Part of a small language model's weights: 98M tokens.
Each number is 128 + 24 x the weight over its row's rms, rounded and kept within 0 to 255. Layers, rows and columns count from 0. Numbers have three digits each. The size before them is the row's rms in percent of the matrix's.

# layer 5 attention value, 128x192, rms 0.167, rows 73-127, columns 96-191
092:154100118130156153153142140147122132141105142121137112139116170136104122154136156146101122131102099150093146138112163159119138107178149111155143156130122155106149138113144116126153118139150076111159146116142101136071130133163140136141129142128132130103122163141135154168149125111098137105
095:154154131133165155103084122114125114157103111137186129102111080122124133137095125167158133153150135166159153083125107088110161123110104147099128132142129151125103124138154152130107128103128133132123126136131126088114117119177166176121129106099116168150129146142136148102126115149099125162
085:120109100110153132117143126136132074156118086145131097139146124116122095114147118142140120152120133163114101160093142115139162113080155100146164112086129124143144120133145100170123109170128155098122163151144055105110171081137152142119131147117109128126083143163107141116145144083141101142
097:124079141145127160120124166137156124121119105152112121132114117193134135127133157129094092145148153154141159171162143152122097159151134133102102157120069094118146148125135146146137127126154124106121147121137143117121112111110096118125160108113151129100117097105112108093139103107128148137
097:153127131115097163082098134169115128131124146139155109129187167170120086084120171094124160112095112095113100117058152143141112130163152095126101105112113099138108123129110126142131141144110135147141089118125132110101122154133099126115115105148169123139149126146143130130150128087145120117
090:142127151088080135137149121129179104134122159082145154110136089094130133122137126109135157146151100150113134149104099091129079122115140162149126117094110117127140145091153082115117145118128128145148121133109174122154125124117177112202108104094131173103172145135146129149150152128132167135
097:093143111164144154083139164135163169133101122092138179126112135118123131102160084132158156110144103093155129119175124141152155120079121115127121146131130169131120145170100119081140152136096138138132093088118152112154160143122140145104102144143111143135126140156153100171092115099113147135
103:153147145134143100147107130101098155107109149153120121112130150144113164119106168122133121114120160153091123136130093148146164183110144087121132131111167127124165107145095162104194144083162094169114148148126125155109131081126149127158141124147146169094132133099141117132137147128117146111
085:097141118123121138128127169123110140088155136122183121170087140109164160142136119139163120115121107095102140105117141136172141157122139150121126136098089131138156109141128118130128130128112091132122157128146137109125096149113140153127097139142166125144115130139089131097141126128161132153
089:122104073147107149102117095121122158138200159077152113113104127134143144112141065110147146105120130147113104143100120112175114116135156170087116128104122134144129127118117114122176116131156111101124114107137130099158140133114145114107120155129142169124129134167135120185118154097154120137
095:135110133101119123101146121191102159138117111125157097129142141115106102115207157154084141151148150145132120133161125125105140096184158132134106105081121111115132142110110119103098156134095154153139143139158101147136133121092134151131144114173128145128135119120137126107143134164119075173
097:069152105164132117128120139157106084085110132121123074133150128128118114132136142134091113147145099168105142131092146150142127155111155080116123092114134153125134134129109151146099131149103102127123108090156112144140109142120152175197144137129087083146111134141125141132121120099127135109
082:137101128127149103130127100128172139176151124146148157113154157135167157136087134119098116118109124100112096126134163095135135106114193111115103178125117136107112151106109122128129137137172121127100144109182103083124116108140113079133122123120111117093123125090139119155148143135095056130
091:101174132162092111123093120092156153138094158131112113102094103145094120146111125111134154107101177150071113152134156140110143138104142100133128150109181137116150127101155124156118125148129126106132174135112088136154141120127110160143141122139126066125114186130140160133169149125096161146
091:105120130152141125123098131084175164159133105107114120142146110105108105144111106149140128155149091140139156150088146114117167165138120140041108139110110161135090131144135104155126150078084105079123099095124094136143154120157153107116158124139078139131117154128166088131153120123122114128
093:084142154153112156115141193092122107175103108134138118119111130152112140146116132096114125138149138172145125096137093130090116123166111135109124152090151125100097117102102157093082096147124100119163163149140095120093119139137161127099101104130099151106096120088170137099144151104106110165
091:103151156127120141131103114129146108090112135128098119122137101135129122129169118093106103143094178138152128148118129088147152138125170085130145127122146100143125136150112096140098116113129094158188133098090108149132144135117116123153100126144166167150122096126168144169165151130093177128
087:134124137129096112146104111136132139121116130097121111123124107133115118160133130155150126126159145077164144124138132121104116150099106116110126130126118106114138184120157125089178124174096094163127109126130140112208140145103118125135179089123131153120160100093148172191160164082156121115
085:097129112093129101140171115120121109109144129088144142133123080142115100135100140130178156126139109145158148074115143098122102086120116116149095164144118134137121132147120083096127059126131093117139120127152146175099125164101144113161105085149134084111111140127128134087117138139116142097
084:134156140077144111125105126145084134171144173097119122087095138140118104135141165142090128136112147117077112183132118085160153096070151138145146144113130113137113146074110144122094150156126163094119137123115147145132134141148110135142150154139129132141085130143118154084099102124138132106
091:185127102121090092141141088141149093122133089106126100167129102113180095102134124134125167127151154139153135135119119135150158138144116121134119101108107145142113141140144118101121141131136137116105134145123137093136154172143083106162150132114134144117080104168121114131055124129124140181
086:089119113085124120170120150118100111096118099182119126123173153140141158130169117126149154165096172140138126134125167114130174080116141099114112107131124134138160108120086170145129150165140089142132127170138122130103111086114110132197161091099159128145105096105126114073147166097186137132
083:123108134121149139117107095132132167173142105114119135116142152146105129164151119098139146124135142121107158114099131091202088110115118140122109137142105148124173116092174084163112141120132158134161154157152119152113149152139114070117156172112134109107115106180169153131167121142100153128
091:067115121181123129148114134118098149164127134105147118154130093136099145147122129128139135157171127119078115118124104144139087133123078136109160144157056129122095123098143101129110139120163149123127115133168109112084111139108146167121107151098135133101096132113157128131148165148103128104
081:138150119139114098119134129148116136136118127112109131136124163123084126096115171127147119098098121117130091105086105099133073156119135115126097122109163109117154145091149107140132137102107124135143118151127151128136151160084135125139121106133091152125092089101137149118158115138152147121
087:156147156126123136126088136161174108144140154152087121132135142143160115144151110152147122084123115076136179145100146140086130126097149130139152117112117115168115137127122139168116110144127157141137130141098136142084042122105137125128091090101157142096130139126155128086116149110111077105
092:137140114137077118155168136125122138172100107130093142117091117117136125089144109128097159139191150159130129127135089123157106090145137168151140167130093148121142159127151118186072132096151144093147114150123123134099150108132156106110121099091114156141098121132141113135166147138132121127
094:155108098141126150131121103140166126156118122121154138062112132105149090105157102131133141103147160124152133126147106156176138107102115101165106107108098163123122150108160089129160126145107105102183105119115112104143112140070159064143147125148116116134124096109130080134125114150102123148
084:160143091158124104098104138103098132146087142128133111112120145143131139108096106153123084119138132142136086153116134106115163105154136151165108141108127155117119144172173157124093132141168104156107118071138153106122087124096120092155122123142116109134121141121115097134147168128115129130
088:138117129117088117160122104144111146088126141153131088138115149149159134181115171139117070148138148115111135125153158139141105075110128110148126112100114122130087070136142151121152120137147105121165136151074082127107138099124150120129115145076130151150146158168090098107093108098119102128
099:119150133130117130109106110105105104140122112112121092162189095130096109120120099118116117137104149085129141123098083157153147174124094140152173190147140108115193133093162140102155144129138113163125165106160122125196134123132134103183139120125109116111103136125132176137082122144150101146
099:109100072134104140103131136096111105141156100092140123121175118153109107133162084145096110099130107099125138099106131137155118108135155161134152122133097159127144102147072088117134183118120114134136100144102135123096151122097160131135095130129113155149102136139108100115164107170141119129
090:097155137131134134131114158124110141112087110111142144111083151142123135145101157125121182124138150116147113096114094141076153135146117089111114140149161123124133133099149107131125123148122128136139107161068105108120166133114150160140118202144151098131144131150126132107091160132108128128
080:104118123123101127142094167134098179113164146122138159115147111160123121164099108131097124131133146084170103089130096150078149100140098130116135174136151132131118142150136092147102156144118077130110121133108129122078124101093124159164099116143133143083130114102127161095116148117122129150
095:120160116150101095128105131175110123163095080127142127101115116119089177156105152108117135098164127172131124130097135090108119135164134136141145130117151121121094137120146146073099095160134137129175074160117131143088157149108145175141150125097092153129100117100121123114153133105148129104
092:133119148071152117145140114116120072137106155108106062110147145137144138137093187118132093096118158176127135110125166135158097124129136110156185125125120144154130115146107137172104113121142173071164119143106150119121119104090140158159110116133119084105121140142148170133153134088138121141
092:143157127098144141105101103128151141161134121158096130147149144158100101096131137146075091136128105131126119101100144130109102125151087126125144130081163092098159113076145157100140118134124103156149113143112089093085125150076124141120130126079167144144112093121158136168107151110157135150
086:097142091123165131139106158140134133149109098090135153157134108145117119136167130096148097129145125129126101154134149146139111135168118079142156093119111141141088140109123122148112135134112112118160124140108092150066159137094126109126122122122169104105138139129119118143122105172202158138
090:129104119128102143134129128116150100155089072171105132119137155128125110119129126142096126107089115140107171109162104158139124097141101120157117205162144098152096136134161124111152156141159153141143098107163143145139150106117152113130163167152103138109147169096114090100153082120137107116
087:128114108118167130128149165137110108123140098140109106167132124136114154126092103128132103182151126111159167129126133134102127204146131148145131120133174119161123146131124180066132134097143131121116091122162164090154137151175129112111117137099129122161106120130093124128152122107091134157
090:112121101150131127088117086115139173143077181126101089103136143112097174157135107125131108119104097135144098142143112157128132157124112110152148129154131150125165114107148118094162125098086119101157131089165125100121153137147160123133101140110113100092158125156099162140115090157109122126
083:134084196115137132148141127140123102112164118122109101122081138151113087153094097109169122149122100141153143086101131107113117157148130139145137124106107086187133135116118166067123140105170141133134150136092170136121110118138097142084122104137108097141118141138122166106127138125104192136
097:137144137131089147107111127094172152101119107069134136135134113139124123088097126097125159128150128115164105133103082119149138110131100091129141128104139155077105161113156103112135162097067121137105090154144111127123160151161196141134133123132087120142138105131111123160106087148095138125
093:120175086136107116126111141129080118132110099135137108107123127150086118168110098128129141111115115112134152156131104103129147174124103161167136118115125094084145136096121120124129106112154123118140155084130127102141123106108110107179171145185122101162162137133137139155122100127126160114
080:095140116165096138117097133140116138122113165142153100101127114101108179103123155113094153117137112141072117090080164156137139153123149125169133142095171159155116108112117113112130132161173058134139165118093102104091139033141102144127141073136149160099151122106179119122142152095127136138
089:158144094142116134146114096125147113124091133131114123096144080084098099098140141139198140131140146129153121110118096126124103109110115166127143122094164106163155145141132086155109124112109109182144160114094087142172132117110191139116138127130188090125077127139109123136129123123131105127
087:137124081164092133144094131139114105128111138108125124177121157135096161097122115129169101182136151145159101107151100155103135130107121122118145077135120092138102138130135156131100088092165146154112131119112120120136145168098127183101174154155132152125137103132184124083122148182150138173
085:127121129123114083110075184114115138116107108109156118133116145151146120135150122159121138071088123122098111142111112094147140132136158116104141157107141129116129176105124120100130102109133158111099132059158133127126150170118173094070119134126055093154127116155124125117128132094103098121
104:087088153138151163147102148136145141129147101146180155107130132146132151157107126153147149121115106151136117116154088115106091128139103113109202100129147114143134153151189100132123107118149135102120121153139155147141138124100130115130130133115127160077148098067209133123151089109092190101
082:141082117126104138144187127099122116161152090113151144130105109138119125123118117124118146156131125143122066169131151124160105124176140121127113143156128124063087135132152118178140147085152134111116105102119131142098125158093150094125169136146128095119123100115135140152099136109118091188
097:128121142127108132129141145094131095093125095155148086128099164139139130165156147115148143148143127125175106133129124110113139143185109128120123126109131139143126107117120163153165127161147132186103119080079138120178130145108089130158110093132137133135105139121125108095144159132155120135
089:094106143104124143112125137156125129105111096132115118119122134175135136099136159128144129098120160153132134137113141120075070165129077129140152176134114128162156121087127126108108090132145119126110153122169103126134093115112115158090116112112102112077145129143122136095111126124139126090
095:119166139109156107121143134099122049109170113089122114113132147134122129137117135077117168151134102119090140144158148106114166102126147177117119147141139151098140115146090163153128092165122153137105114112087134170099172082138143142142160088086132142143114152129078159157096145158120110111
087:136137098122108143155140112100133141117136115162129127124103122099093155134065098142131178155138152106103146155164081143136125084091126115126148164155148100107131145155076141124136160126155124119150128089115116082170159166161150145113147098149100102122110138102140115090117178108134101136
095:146156149097094121133114119136177098110172139082156095123145101106112147130147127129105153160194132134122155132102115134158101138103142131099105109132133140127144080130160121117120191107135132103107104159137084109124175149118120109159125126101116123149088157128147140140113146114118105148